Each number is 128 + 32 x the weight over its row's rms, rounded and kept within 0 to 255. Layers, rows and columns count from 0. Numbers have three digits each. The size before them is the row's rms in percent of the matrix's.

# k: layer 14 attention key, 256x224, rms 0.123, rows 86-127, columns 0-111
# q: layer 14 attention query, 256x224, rms 0.119, rows 87-127, columns 0-111
# v: layer 14 attention value, 256x224, rms 0.169, rows 64-82, columns 0-111
# o: layer 14 attention output (transposed), 256x224, rms 0.269, rows 64-81, columns 0-111
k86 104:126149180163154081155126094117132122146112152168142163152104120179088141153125127140075188123079102109069123133100150187104152105131114116149163126106123109068105123126131091118129140186106144132120092179164078128154117106094105129163122141078074154118140138135125141106145150100121168145140119087076119177081058088096097105179143106112
q87 102:147123120179048138130132156076114158126116136086098198116113127126130161093137126156151103107165120109098131121145155145103118101129147097191147127158148167100165124166114142097160115076094123114156086094136154142159109117088092119078164097094181112129171118132057159186132119107117156093116106147090098151096111066048096148195176142087
k87 099:100114122125124088130146136122151141190117207171133115085105101109152127139119137135109153123084161141127176145135144128114085151160087190133136167155098131146081155150153127127134123088117178093127111136075147103082106106155117196127155062099105173158090186182138115161193160157059134169124135163178127126119114123172097113196162156071
q88 109:144130138150131144119136104125076162138172088108172100136158178111160082075121085115099120091124150137229087123150138134155076142087130088159124102123072107104103109135085155102144121132127116174162156135173056121140148127159164090179111195092099073126141154087117078165128118197132098129137140177119130107161132077156121138103080143085
k88 103:155123127119137097170157151154151139171177102097150129102133079134059156140147124088095129115138081126152093152178074136060101152078104152122049076141142123136164137113197120091161146143116145062132142140101086068085100163173143105094086118134100151079119175126171180123117110124188127124164166191132129107161101091114130150174123132088
q89 104:137182126160146171103134136104107136151175076051143146124154091188157146125155101112090114123124130104125159172133129146073130143108182077139099132075148114147109094156143101098123199168128160136078135127068110130140125113068140140188148135095066156168130148180154084127113160143187167111109101109192063130099095164112177118151160119130
k89 113:146097154144122122151203164125188094149082161148117137168113147134137095160135160133145143155090129148143082240152140160114118138123150129127138136134074086088161090082098118113130113190157140118127169102115109146232114091104107094120130131075066096093109122107102163145167124084158135145136164116194137168164145092094130139067124098117
q90 112:222128068174078172094164105119151120121105121168109089150158128062179121119117106127203136175107126140065139152083155089100130109111111130131122161155115086142039194150105102104071139091162097139159148109138059106169173173151099133185065088173070134135144103110150140113134142144126176130126136115123102119115145151081078106222093115135
k90 107:141134164093157081146118106134146172092117147133138143105135151138116079147132091138184145117152078124132112081134115094157146089144158080112130117075132139133100107176129146115184169083157197123145075115180139154154153106145121133139105109129115192128139145112123137123166145145092137137066113078163103153149096088123153184205114147104
q91 111:187192059169163109121067124136174097179145175159110074152181164132137143133174099152138078113166111102138122130162114106092164162112141138105117093191088225161106096090085066114108081116142091110091091139140139099153112150100091141139061101124102158130121130087131139153129117098157144110110132181112089061148062090073129167125065118157
k91 105:100184094079121180143142151191141112140136138079105100103135171098146110135159132158111156136103126107175170135185155125099086108149130133133074166089139122159102164131170144221102110161135124126087115094136129091119130115097006104144168112119078175132168127166108123089082195150102133142117120058126123097133167128119172111094130157129
q92 108:124081145156089128083114120092151151087165081092086045077129050082147072108133137135124120159125116108151116085156072125149136128134114134131144174145143177110136117128203124125039204113073101096123102169113172203152099139141123139098136103176102120114105106150133125130082184115129157128147045123136175123165137171125106109093139117149
k92 107:148132114098122194174112109156138091122059159120146153182182097108073150117143141117165122128146165156125161078139157121119158153126116154092117090152104101081093096131080129173121122157120172127161168134119117110145137116070127165136096087112099147142119136158143151149157099102135135136105138090138128128095055113066255098170114140100
q93 105:168171085158111111081095140136224168140118152123105129098092120070149098101135098100094136163128128098101143154095122199114150118110115110113168111111084134197128089097141146155148126126074180114124127114114113190149126177111136161157151108124102141151122085125167152091133122174136121112125113108097144099111116074140076100088110157150
k93 103:163135128125109123129141045115073132092112112101087139083117119128112147119134143151155095165139091141127109115102120136159133143102049147109089061134101081169133140142168124091161129127117115095160103165126165169162125055121118108124093100157218130149181154130158123160134104156114108111120082093091101127090110148157125162114095113136
q94 105:168127092151126161143073144111039121120100130097035093097176079140165095133147146094141108100120151191108132098119134110125162190099098176149145192158179078098135090173128138116101089156119133158153159144128204090134146152101139123129174059113112157040162163158111124168137172085103182111061127111127159123119117195096078106228184136169
k94 106:104114202142096153107153166067101111114149168121090078127123139126104098129142151100146143178153116165096096122127113068188185146147125090159133129129143127147201077172081028129116087168134114136123124108138186189129113095112132144173087140165160139160106099121069171128151091132106107105123135118087079133128129152124193097145160140094
q95 102:164119092065110134149133113140083155115148153150119206214167117094097160131065145106069101157112102074153162057143128158081089135102148081180099136097084051111144064124109169111147177119114132118109102114120160149176141129145128199122091118123076135150162163149182099132144160090149166144136154167115108179205113149121138185146122101129
k95 104:101089135104088175119074160124137129159099151087143115123116175141148079129159178112174158139115133106146100188066070204134109111105135162163114126108066161172134168131128138086172129058111183100146180139140074123111103121108150099114205131126136084098142139055175101066088146179124115112137151121117097115164143103170179125211125103121
q96 092:163109136152110073141152155138109155107113155146162135098100120104120125183083157192129164160126105149141146156131081125122172105179131144144105126117194144125122130109168089111126138123109186159144096115142123157183083118076143062107139116130116121064138087124119166128080102140181180139077148132155053150079137113155204142153162120098
k96 076:161096147118091124113142123128098105173134111158112121116079132137159197133102172150140069159099152128107080077181137116127121098148134168112104148155134091087137156107131172158084101161111134158155110139198141131077142226106137146134084105150152055157136084095133144138091151114142072100136150162098092113171129165136096141034098111184
q97 089:134124065075123110132092097099119112151146122158105139160201102124127122144161094115127134124094124126142126043119070130081124159091148151131129102094181203116138147162149176121156150111173118135127161123070139101134122215123125128181130155069196135162123149148115171143170102134121137158153071115120169159140169182140104122032133143079
k97 083:168072170097119119126146149112112145129141186147066148054171110112100140077100131083138042111162115170140115071170083146112147148165034115127125121221109139110135121134143136145144104114094151082121126160092216156060068138115131109095136119090154161151083116113163159115146121167068148158168131166134073157156169114121106176134132149174
q98 088:152138117101125109085116067116089093133156151143145119121156143098144076154123144192146138096104134132188095114113077129095157146132164122140115056145082096105175145111164165084144177100111149138132143121171178058122126157170117112157133226159129138102138111165149141111127132215132062154112092122164127136089130106192114077118131062075
k98 086:124112157118113187132082121131122162072142131104145125089114097144155133088128108084080079178124109092145107107119108122072139116136203187159079162150114095110173175151153130110083140124132113134049063222136172135125130135166134203153104095132133076093109117180191175165140132155104089134133099129131097096134133176078095155146150158097
q99 083:143072125151104064100106102118177068110055106135114126135146164147103166121095110113123162152134187103081138090132110155178086068087142186168180153138198133202075077110195120091116116093170151116139154117110135161154150175149119132116099155100123144121115155145135136107119130109082163133176106107115130114150074133124138132042156109116
k99 084:147090097163124077159124165134173171088126113183148213092177077092147167099140117079151152099159112098108154151102056178123097125098115129126107127142163124133122103147125150148096143143122199095111184140135111160109103114139093147159142129116087153140033131056158165079177092140093095119112174169143097102195151130119143148130099138106
q100 086:132132098111134152129149147161097071199119093180055117128129070156162141104196159113083134126102128080101189205143137138053147082150182110097151156110185164104137171119136133137185143124112093156132106144134130103096107145102116123156114141112117135170118137151145101126135127107154132162139126104108179114063135088154105184132106114121
k100 090:165107123099069165134069065126085140123107155128102177169136106110162128158102133158169170168188056178119103109144093122117139095105128107090144133178121174137075068066150173134147043138119141080112142084173093126111133096092109110141091170118161105103091133150146195119140132141149074166079086109167148124095066120140122198185109102124
q101 092:101175123127138116088150160146137142090097116163082143096098177141143106198090166066061183115143081135132178149152151140127108122126154076134109125147139068176088108156168124094154102147057112105135132177118143181136108113114099128102133148185127150097172163139212166128118138135066131112114172091128128159101120095145026163134129189123
k101 085:142099144146145089125105149100172111122087128115156166183129132119151156117083100185172188141130181123086131167113074116172163109166082118126107135162154084137151141121128136110064162161135116150125184119119098104125189152116151108137159114060083120067083124066086122157122138082110139109120103115113140124126136126155105079146180138116
q102 090:161133074181229176166154128135138085131130138137123157093169087071140074135040069126158153155151163134119108106164106132175126087146077099151153120182105132172108104145090113085157089180136136074104128107114152147144127159182164166145104128091139141187120105149148093124102090146154181110162127080138161106163074167133100170133119172075
k102 094:118137210090123169112187099120180167178143117181144106102138133122092152141099176115140125077164191119107139126094137178143116121132114137126132107114150114113146116140109073135107105153147114106143135110078173112061110093120074170122085103088217108122114136087154137164105148135108134119095134136137108121093133148136134091210167183047
q103 083:124147142112182173119089093131153156145173118048121106172155098126117125128151129116157153158136138165101164196216097126158124116098157107137120109181162094166133078069171155095160157171093129167068132117134100171151160078104101150092141123087175141133112101120108162152100133132121111121154179090146133113145154155116075150130139103033
k103 088:130144143166112182176139095140203112115137082185171130095140138086096060088123103072131190163124131131113147189112090170121107109119140105111114103100083158166139113163141169173104090118127137157104161094131124100107111173131119093101146150064096159154116133185175124119150087156111108117166135125076158120117116157133118083046134100109
q104 091:120136130079162222120187201140132139140084093113074147109119093132170124096141168141158097100081138182120202159103140152185155179135088115113097150112132108113097117133056170086093140117076102145111134106189116188101140153073076122115109151115130142080140150118113132177128162081105182145164152127099108162169173089166061115116159152138
k104 097:143103080158097058113130150097157115190089122095134182164184137137130098128097134123135112132141135092136107147112142082142162121120144103129201136163083167111129105138085098146102102179111120089088154072109147171170113151109124180166095165120079125191147095133107111149167158118143162152135087122120162159155123097097128113140169136086
q105 100:133132108145158140147161129190156117179086145145140093151085109127144105161126140098138131091142122099149147168144156104125170085086126145153130147133202150096158142148102156182124129148170124089082183142145118161127093114086052188122153114084157147145128123180067163166185160110149117211053099061158173129196118123196060169182080097125
k105 103:172157125152115146119143146151119128182086101129119093155178139132155071135110127093093165125120092179080117099148140167128116165130094188137135082153080146102083064160140139082128107140144148062154120139151110165124091132124107070143089102078125127160110127163103159139065128158132094138145112110127187142137065133104165138073166136215
q106 098:156094148097180134118133131130108150131129118129091170113151046152134120155147165128157139164148095195096194164193109107162078174176107115118105153060148098125152180132073107109130117143075108129107137094123108197141057145125115156150134185165141126068151156161099059161178164093073102141147157128101070127125166105171123147128138127111
k106 105:156110206171118136112143175140160095112029138091119210198117112111140087090158097115072141145116160065181145124176153136127157132148144128090205133113103097087139088114116071114137114165105099141124139111176154212197147119090120133155110103131020142174110057112139139171119109110067139125167121123129151122111099093129126126066102135106
q107 100:095136098178161108124157117175158125070135104138056102064136134113137141055154133155130154121146166116161171092113123180076114159078149094157161122077107181138091166128157165197189124166119132106153144079082114070146133109176112091150186122095125133140101118152114087124146119175166083139137048107133136097053151111123081128177154160139
k107 106:125175161121094147106178128141122105180190152163136099135182178114105071094154078129142149124149131123057127140197170132153169105099139138138131104178119148187152122114103146095167114120100161106109140067072209086098142079146157096099095139196107146114119065135147103119153115133129122118191093098106094217131082136130094159074108120148
q108 109:109144125078181119148205183122130172088151188146084084136136143106173171145115105087173126098085103194117156141035152128122220143129150121112115169108080074125150178096129164154055083111142082149097145037141116123098086160088137119110088076100142101125157145191067147151107083107105123124125165143143165166204098131126108126194121062114
k108 109:179169090122152088158128154073156110082090142148154141144135152124168118131124144130068137137109101105154140094088114123168152116139167120168134136100045138126187118128100124177139214165130201125144152130175179164221147095141129110174106103134126126093060157151063125119139125041120100138153174132099089095120077144093144125168119129130
q109 101:165162183114091103152155153113162084158127089142149150114113102165146129108176131138128136128104136162083129134087146167134156218089121146086084215159075133102143134112128118135098098151102081155079180115132148163116112130149094116111171105123097140104148101117038089193148069096078109093113117135159174134104176169162092197142114128103
k109 103:159122111139081109081106073154083204113122165132110158067145116175057170128034158132124137118145106128096130103153141155070121127160144131159133092165152134113106114144172133176131098115124128101172117100113107196109071090153136117100066123134138204058122100147103121099207202121087141104118137095140165105139155085129141156136150182100
q110 098:175188164101120115170114143119130175130107134088135103120087127146098100128158155151102090145124099154144144180103186127205118163102102133089092117093163082086133120089120141138127175138103116128160128098112104122108140128125089109088153145116083116104185129134084153087153158121098189123199168144089103147143139118118151195186124113160
k110 103:086096093131164180115127116152177132085128095127127157147143162180144118128144133156085095102082080144104094117146184144132143191114101112122101111139124107072127140136093135153142158138118116118128123139111098086168147099122176163127179135134073141078135146124134165112117147166088128113168147145148078107161145093096113120163089094139
q111 108:138085127100140139142159129127116149123105129169118123079090084148127142180129115186144128099079133125121121114117147115174142154104140119117127144062139077051161165113045152109081188093152140129121144106183151137097126141130113164162132165142103104109156092093101143175144149154137152146143145165164133130157155126149084144066168121108
k111 102:150131117127094126092112154144089131078115182146121158155083154061200153144105184171134123089176139189153118186088121087142172189178124116134129107123125121143150065112153120161091135126130184143179115117099106200192087177094132115128108101141128156146132102114125083180147068104162111163127123139077114134103098120129137059073152111159
q112 116:084134136141176173121180121204111091175101141137166161089119115120191063161131087102078059098124119151107137184178163097128099129158142144190101158115130153150181155117089091083147187127145094075071137087152110156155128104105103188103121138148133139081109137142050121146109114095068091105149194138103135158187193099128100183102119184134
k112 108:105058123135167072162101142191134124140137076158105095125150088114151077139220132096166100137140142080142158132153121189181147129096086168136145132102130195136146067119172147175123183098139102117144090126119116211115071157149101151120077130138154190127090131140093139158049116126134097151108091124101154110123068097123096144147162124114
q113 104:136139159166120110126125120251131152165111140096089179159129065180126110112103133185140105141120146150119128158129123133082103138161105066105090106129086120117156065116114071095070106093107061162146151129128129164091205152077121162167157153139101131115084124108125144154173136123134150089124142130162165131162142116092112200158112073140
k113 102:168157073119069142173085168162139065167099125102151129103086121155128182163150106080151196170129097153137120154122135134123091183084115133090191157112125146122079190102083126145127083146108109133139197087178108122168120087102154133110133145089125114125078124160089056201066124139120134080153135047104117122114160138133129128106089180143
q114 112:167123131155212122144155102138196140120134093130142122168151085109149136186175133134044138122091147131130164107085143129142148163140091154119156118160062170109109110151115143096165147167110117148174140132142088172119064115069132186112135130086142148096115089149117131136112130078143154110132188186138103142184183164091138149119169142131
k114 107:144163106096155109102151150133186156125069172147067115112161124173063162130123132144092106105161097082102149148123188134044116107131115114112149177135130112086085142129152149204214082144100113029128156126129157148139103143130108177129136119102164124148156085107126172112115206119125154154120166114176156123058122105156157074177152147160
q115 118:168143100151116061117122117108145141121183193116112160161108105089164173143165123081151155137149154158104107139077152109101156092143119111099195147117085159123088075112179168137148107179129142165117122181134167137159123125078098059109113047095097144148097072185156096140111130103108106181056149133105178102096048136145145151190079120111
k115 102:134128107065148145101143129136084167093141100115141108117152139107115163146105120121075121170118157149140118105118111123115108124102179131136153140054144044155117103154216062130125099146208066208143094126132130131134083124105128117084094166148136150139164149129168107127155163102143094145150126131074136089153087154139215074202160109122
q116 110:158139119112135130093118118122129140150105132157151125118146110143063158106118114114116055114122098164100120123125175113137164110079143128148139131032126050057159120147082123124107130176106118114076117136147125122144089143116174092116123135112122096114065121132069177085147109086142159142171132122166111177131152151112198158131091153110
k116 105:110136114126112162093154107089119131173099130138133138131114149147140166188161210114086093101150078154151178139109116117155102147155161095110124135132135141079165091111141175189182099153154152188179108086113133086137131148076080129089129099096132133125208123117150132113159141059149131131161146090101107175089157082127119078160132191150
q117 114:110129063130037127146089128111131075196097099137133135170105220086188095079070129160105110191144123103137151101116141113151113115130160154114159148118092152100130112150091145212098150123140141145138125068147148127177158152110076101116119071127140204115113144120087127114166116084144111136114117111109156159118140098136085131178056110148
k117 118:092143110123105117126138088106062154152211154189143090129201113147145186127118128122158131145095089131131102146158094081154118092181110140126056133147105202179136117173145148148127171093166148096143062106096129103041128111141111110082098107157166080125113163165101149093130183177131111125114071077160161141155136112106159142224087095135
q118 119:122158106100127128144129139136078119111142141181060093152161123176178096174112142118110122148142123083124116198130120182149077152161128156094161102151090180149102156132129139153128138086131128123096092094170069121086092160060088166129130123143136120182147165140064134153186128122071109152170107134124155136134129120168160085138073094159
k118 118:083118162105121099118139102141091152125182122105076109135154157107087140131116114151123114190109147075146093111123041153151102121165129078105089140113138139180138104138077113132115139110117134143071140115158142147110163138083135109100189050124132156133156146140172249105153097143104106180144115088081132130138061103175130132151138135088
q119 113:189070197149137057132104095133123158113110120089130141088096113124115078159153107143082147116134161138188111081093101142125096120144163083143140080140168159150081060129165149141120114135154106159147132161194116130100110126154075094116143095150129122166163098085162124118157086131086115092125139130041105134136173114111171112128130138092
k119 111:109129178087147111076018123107126050145086100060100115165144161142104149108165161192091089164143125083130154067131149161133139181095134132125133114171109114165087090155105107152115162191065176109164167161121140173089176125111106149129133130139134120184085072119163145139135143130164130119162080159166110134148156094121149084153141122128
q120 099:126106172116161145154194109147180135090108183098130101153203123113083169118146121171142143116162107044105102167131153126086139105141092120085185080153183089179133125156095171094170104138124113109120134135153128106123136106138084064100131175151135137173129074099143097121143139131101135162079115157135128118152152079099121147082135070136
k120 106:101108109141126141189149146114116104119108111125136183137168149141147084113128134160075099106133174165168186133121150109143095123140182130098097104063114107102141120122103151147116128184119163116126128096162088174113104129065146117139122142148168143178119189105064126170094190089125123105168144169080129150191103131130122126000111178132
q121 108:169151179139145079126094143136152145104088141129117117093113126147170088143172109111073159128095161223108129187115098133100105168134132067171148128065117127087193103068160140152079116145096132116088180096168146156147123109125098153188120148169130148098133101117132170151095177045177130139150078123121109149114131163107047114080128148091
k121 112:109141107060064161142119155163072136110143115086080107135078117121160138125151148122152134129134122153081142122118143082128115128139071106117128177143119128123076169144131149133132115072108142137209160135094194134081185101126087063081081066174157104121127088161130145178129144132127159144151104154115122138163140113115156161026112123082
q122 106:083150159110124164102078107204065134103150117172088121077107090147118079120139162146138138087137141164083123144155107126137109177119108122141160112095147163132072174133053070146123138090125156173181112147106100105094118170104153134127120125091127165174060127141135147152113126123152113094124128155149137156132084142134130229214094094122
k122 119:117140149165079099191130139159123120127019118118149126149109061113133109094150162124103218153116197098094132153110168137126145152167155153110153104123115115072121105182164108143136090101161138076127150106193088157160053098126081123111108137153091092140128165160140154119090144092064161152112117074131101127154143176169124090183164136181
q123 109:155160106134104110144130111169101138136160059081199169154133130120090167128144172156140102134129137151105143080163158120105068084103114159147152118173139128144096143130093144164115056137118115130126136122103107091138139084104094115140137115133164134140176124107111161118116135161181030084148157103079156095136073102145127100036135117106
k123 103:155146142183130166052115111188095170124155119124104130120085121140126192110062137076084156142045199139124142143113118120136124101087140079134098169174161073092100135104157209142068099095132104149139087166063105122086094135119132110143115085158124181133146147096139098123181153151161131126211166164183099091152120019128118114155147134137
q124 104:103100114089119141091124144130154058125094131136145112125133150133058148157134104140084121082169131091069152181133124100141130096067109187098107133081156132117191084137108170179126113085116127142116177095125118187180080154115126103165115088068101100138136149131084163170094123149119197113138126074112142138147111168143126182092159079091
k124 109:134136111096153156130096073100141167214109175146109198101096082085131087158158147175101108161113075109123117151122142158109117088166128090149099104071143105122094100172177091095131171193121114119131151091127117129178189069106120163136095131125135059146124150097138089097131161127166115097085190142115122134140134106114116155075197074171
q125 107:123156188157150137158114110091090155130121160075129175042168103138147165151095122184090184086103067112109099122103150109121136113103111151167133124119118123210130165104130090165109124073195147129147131176105116115033151106160148109156120167094164117134142090156199155094093144087137074059125139213118131163100099193143107104090151079109
k125 106:189066098148138153112081127129133109145097158120129091139080126068144198154126116167127122100069097109171026147090171098160121119136106109127239142081111090074126144116140056177085157106090117138116086157105107118120096122151124087139115089052092126135079090118145130095149091094200157126103121191121164118177106106153124102181172122077
q126 113:166117137142074131123101131128115061126168103110167114113163135090182135122125170098145147194129098148122118171107126117168115122105055109124156059127098092166117176110067120144171083105133154082115112153237196076144164128089130106177102188174165081150174112145102120179116117119109108065111180155106042137170167159148125119111133097178
k126 106:152165107166062123131161083226099130170119069214153108191142122116082124111124070091096095110159110104119147092122109152123126168142126142130152141135084115170152129074158114141126137178153120113160136097130103115126108114148110180108154133109115138085173140112176123108132111159118091153162047121161151138176153126130064098159060147131
q127 106:106109120160157109132113065155117149140124146127113152145155082142083128199117122139134126193185107157115092091101153112112117057107127143123097116108150111120197152124177123096175166111127154143149166059172128149144027143185130148104184127181155072130116146145151099082078073113109122130126135141144112097123131097165052078170150088129
k127 104:098125184127094142093088167140144096163084145185134134106101170144047094201132148140111134118058098126121108049108096126107130062080083159139107110140147115049122115129089115115160191148107152136169124135156103121172098152079145135118114151083148141168067159091136133166121113158107130174125116169140144076166149144135162142166156180122
v64 092:129125161171132117144150080116140091169161126134149091178121126077072174156054107213134155142126113107131100114138082109156136105107151122124168135086138177124070124136137124084175132164121205137114139083093151121121134162107160090150052131132075146151140101079058139109163115106165133155068110107102162118105038068186159129093103144146
o64 098:133118163084099113105139210231129118134128121144141164106155148108095160169093121142084099101087088158081163170107172145095108144136113128163111111099122079139172159152134164161089137178118118203138168091188067155162110154090138095093120130118135147172084186160117185173121113132076115139187137175158138096080134088088094165129093136160
v65 100:117128140111126116138126081182081143178137079139083122089133188116064105141171131088109113081096117092176146063095109122135102177099143200143162120142210142191121052156123131117191105065104123102142185071167087102096109171145092076092115126162146131132082122148128150073113094127113076151112161085143129169148121090128149148146176105079
o65 103:168114131151176179150104153105103112133099120161117103043176136095097118106087106105153091117135171116195120162126100180137142089109111127165105186078161169044105197100170148098098175070162139151121077095131144162102134155145078117144098150106168091095151080126135131182104100173152122126112162165162085109145090131174117089119093130136
v66 099:093120157132053178149116059140118159126165160138131139101110111112055127117184148163089123066138125094130142139071117153141163146159149116120146091147111118128164160080121128123093091167043154112116124171094115101144146127070132159130069141121114118111148144106142096147102153088132102186114158152149139117157174136071141137150101196087
o66 098:148078153073073142152102184131078076143171169136146139119121170115155150095087178173160108095071141148135091115129134154142157168076125107148183159084114055127129144101118096098105146103142100154149101110151137110137090144106152143073151155142133172127098126134147170206216162092129099093136089158077178158177153200156115155157139138116
v67 096:102097201086118149151143086076105067184101102093149133095130116140146109170107150170127113171117120120173135167083125093104159130117081165104089122170137152046160031111102170120105146159184166143181141142131089143192098123094090131138143116100118128155102127091116174121129103109121118105145153158139147084105163133134187144132192200124
o67 101:161133114130114124108133148139135155158120101162113132150150153045055121140200154161141149111099141162125093154141151145101155096137096139100163088074133073164069161126062114123132131167154106110086156132188155068171136142117088151187111153131105099147123100094162081100151174141114091171132117127086125114147198103118133174135136165165
v68 105:139109146137096082121051095118122125128145140093144126169119106104086138104112103083110157152163171183102102151059091155203126163132076117072113127179159077113115194117153072159113094122124085157127158135122097159094144142159134167120169126129151116081143142137140167125181083144161147166100115099075119116076144161074171120135058079127
o68 103:056205139137166123151162140095091129090118128126097118142155096139075167127078109065085184110151080151073124096118127099100122122130144112167157127108139167184121130122093188047095150162131115095139096146089123201146200108135078158049105112145057198129128131149147108122142153138072147102117149120107174132119155183087094125103156137091
v69 098:123154162127124135123081151142099130036134133074126152135131105154151162144113133182173108152091080150117159098113097123097149104136181166100170155122173149081133175128120133098123113145106140169095136148091192122142070127124147133101130153117086156137183135106113089098064129186113172164131176070142137155164138123129117160104140110132
o69 103:105130091095133142138116100114141067182183143051171153078100133144107106110134077156111129163106139090143150204084144155154132116145116142155118112142115155133153074123052154119148179164148093107097164106100129097186056112118116097072117100104142104150108135116144156139117120033154151153114145190167113123115124108220084123159098087131
v70 106:195142133202183147110167121082056176110125114157117173158117125056152117123078161124090175122188199192114137130121118107168177140092122069085111108131129132177112081168133155157098101125163145129148093108116100110080090095167127144149061157150110151130125147085153087112153109100157102091099126105106079165152129095124085135165160125123
o70 111:108160116097172140154089115196127114059147116097119162105161070174129098180122178087199108149176086121082136139125087164124136099181109090119169103174118112176162160099110177127150101106125152153114141156169149080125121110088167120113118146167148098144170121137178096166104120190076105138091178139115100161083141142097106133235078087134
v71 093:125142171144121126158104121103082195117095136119150092125146070114172162079110125090112101126141135095113176115116131123116103097100081116144169149149129153081118127155122119112114129083117160086142151120079146140124147144152047113059134128117097162167162194126168077179125180133111120109160097136164163180092134127071120050175149104150
o71 089:099150178100141065086157147137134095123133147130130114136138071129085145172103124229120149142148138136163116150114121072115075129180160124077144096113105162169064135067075126103118110124202170120149102182159134143058089117156098212156144104137123145075047156156132146098072163132161077109120124109100113096076170144087124206235192136088
v72 098:129159130142131131140128109124127132063182157134157130088093138130125200172078201156144136203088135153135139111120141131111134158091118133141117150190099130124080163168154181112126084232101149145142161130131122108065153125098134177109147137130106132126125140140071074043064107184149104117153135146103197140122121176153177139128129161139
o72 096:141137076051111178149074126168139117178080107162171166138153134127105167135160053160134132099114147121102146068172150181138088145140165117130082081187125147105141088083166090153130128132078130117167169098132127117138134082158110131127117083106108133149093168140104130134145123077154154132061126127176111127107171127119130152155113156145
v73 097:135111091058059096083111143155094064135139160115069119139139154108114109088179092125097144123141167104140111102150087144128129103137117102091178126110119116093171050142154107121118101065102074109152140129133145143175136130160114061148177196152100122119118128103079203093127099080133147162080103132123161164116115103133159127115146058134
o73 106:098174106135145123124177147145154142179119133137095122098076095060141097131130184137186122164107120157121141120106119113111112097088064145137101128100134185120180174186155088147134134136105109099087102088124167175102188132167081188110174085060106130067151167147146081129154149169070097132120150091117146184128093050191103132106114153098
v74 093:141127090170119158139159119101129092108150112158115158135092135122143168183058132100140122117114128107065089144113125086127125090151099167131159113095054098105074091125126107086132102096162115127151122173130131132130079121161121173189144140130172081161098098170136094114143160129197118069156122130116089192064106081088183190073098122139
o74 095:151139114164130127109019130074142154117122103117182141084102091135099101135180141131116165165130174112121148137150080132110133131136138115134114139126136167139125098107181152205112154157111175141106117133072139126119141136088112170135061111107115175145142093126155137134112157162177097145160173198143107171136192114114109095081128155162
v75 102:134108081114159094072186112170123189071107109130113106159117162135228150146139082135099077174100117142170120028152103136119141122132092156127146112115146095127154124124102138099103109135154127166120189128112144157128188109130164092180114128140106186155145113090093072131144112116103148138120118110157126148166086123186057142124095087113
o75 109:179099065124170123111166079142126151149135212151114121101167099102148161057179143099145105145130139107120106067078175162162139143156152116140146133140100134118148091193156122132153093095135145121093064166090125081107081123146110126102175117143081149114136168085134140122117147135087079125067108163148171154091094116139137133187120079118
v76 102:052137158083173126143127130100070090093116092116062135191150116181127125122116088174135118143072099151194141087126123129110079152102149120116164128154158104195155154131081163104155135193135121135132115116061085078124137082153182184086082137167120107143176086072165101129107081124091108140074141097108186146158151127145145124123102176148
o76 109:198082070116100089136175078164066159081170123096145091139159188126191123110078101139111157069128163159119128151075135123109150123150126134142125105157165103139160086134172088114112103183146081106101069152165213133135160155143139069152111077054120083088129158190138115133120069139106188147103146130128150078133109191099164169142152114106
v77 095:178095150160090134170171082126144065154170142171099174130132104124113092116130143121161137110036111156145127158105169070112071120148215196144108137148098166136118120139183094163110149137183097114124126116120070108119106107119125124133052104133170167108127086121158114147148085123135129115151091125108108153159125165145089129043175142178
o77 094:112141147129131127146086114110120171106102147110180105136158096121115166120116136112135131084143182171130133116105115147143109146118106120140155139160077094167087130111132128136132067167113107176126063094154150127138186189131176105171102183134114127124153153059101129136140147094179159155162184078105078054062159107208165093076124123180
v78 104:121097060085162120047161161183161128124126165154108131133122120124190075110142051158140080095091110156172121173139206132076140140039116107147105117137094113163149171119112167186142131129133086096102132091144147113112171164111099117142162079118101172180129163121106163147133109111173127151176127128087144129144071051178185116127143096052
o78 107:150100136110059140099172090136080151147093124137145108132109115155080128093141098151117108140102086093149116071198138124174096117139158122111114177136126145168108126138178135151096116112158196132117176092147132183116195117098111138144148140123210157154140141125119190158062128139091155168151113146101119176059087144095192150149139142160
v79 110:097131118155124115108123120170079171126082133094148130150098152150192148165133134104121117127126089112183127084166118089122180145127210102096092113132140126142132101142137137097122076140117145099078133162115124121122107138122153136118102149187133159072120163120137140082099157181151127110113121136118136144081108129164125138107148087105
o79 110:127164148155097229124137133142121117159134115123075164137135114147091119137144090132096074097140161109176135137128193160151151107136138115135150153114173151122156120159160065157176156117054091136118138107181139108139062118121140148090187098131138090103117140130091125122120129089143128115095097176135123144176102100098122115137147147154
v80 095:138206130066131124139058126125138107122145130116199069152097142162089119144134163159153105109145195198133125109133119093108117117093154126134143127147160124123136141155205162135090088169092121118170078161095085123087122110132148133117110116165175146137117187063186165100153117231071164060172177121106092113070120150109100098115168127160
o80 102:135125137104129103185138131128095124112102146111087118143167131142129148145077109150131125113184113133161128097139135128165084120104130150118063104170152121171151078132125074141122219166205128153073185173162123115119180087137170200180141123145131037157212149201077128139165112102159121171100109166131088120113151103166104090174143147132
v81 100:097139135114221174139126149105109123135117093137134205157143163148092134173159165128138130158151090120079111135164168145114111179205080163121122082101092158111177147109100136144101137125106084118156110157109078098140142040081099123126089140118155128158146197150131143066170120166171170138139068070101139177150138168107145129096148098129
o81 097:090169080203120122168096099110147094089135101103170144130122127171072122078144109178148185102134173130066122132089112115093133104079083100076171144106123120142065110139186063222166154120138112147132142146100123126145122104098111179139134179190124160104138084099127095102146163103195122141110160153169099088113057122115114122124138099127
v82 088:118091110148153143106127146118073141128127120124138122096099105151145156116131093115101117114167080124087077110144068176120144146147082046112108137131164103166159107132153125123151135128160065145162145132155078143120143210151176222115110089142164153125160082121165125145122088146075115091113176135109084161170225121132114152127109123070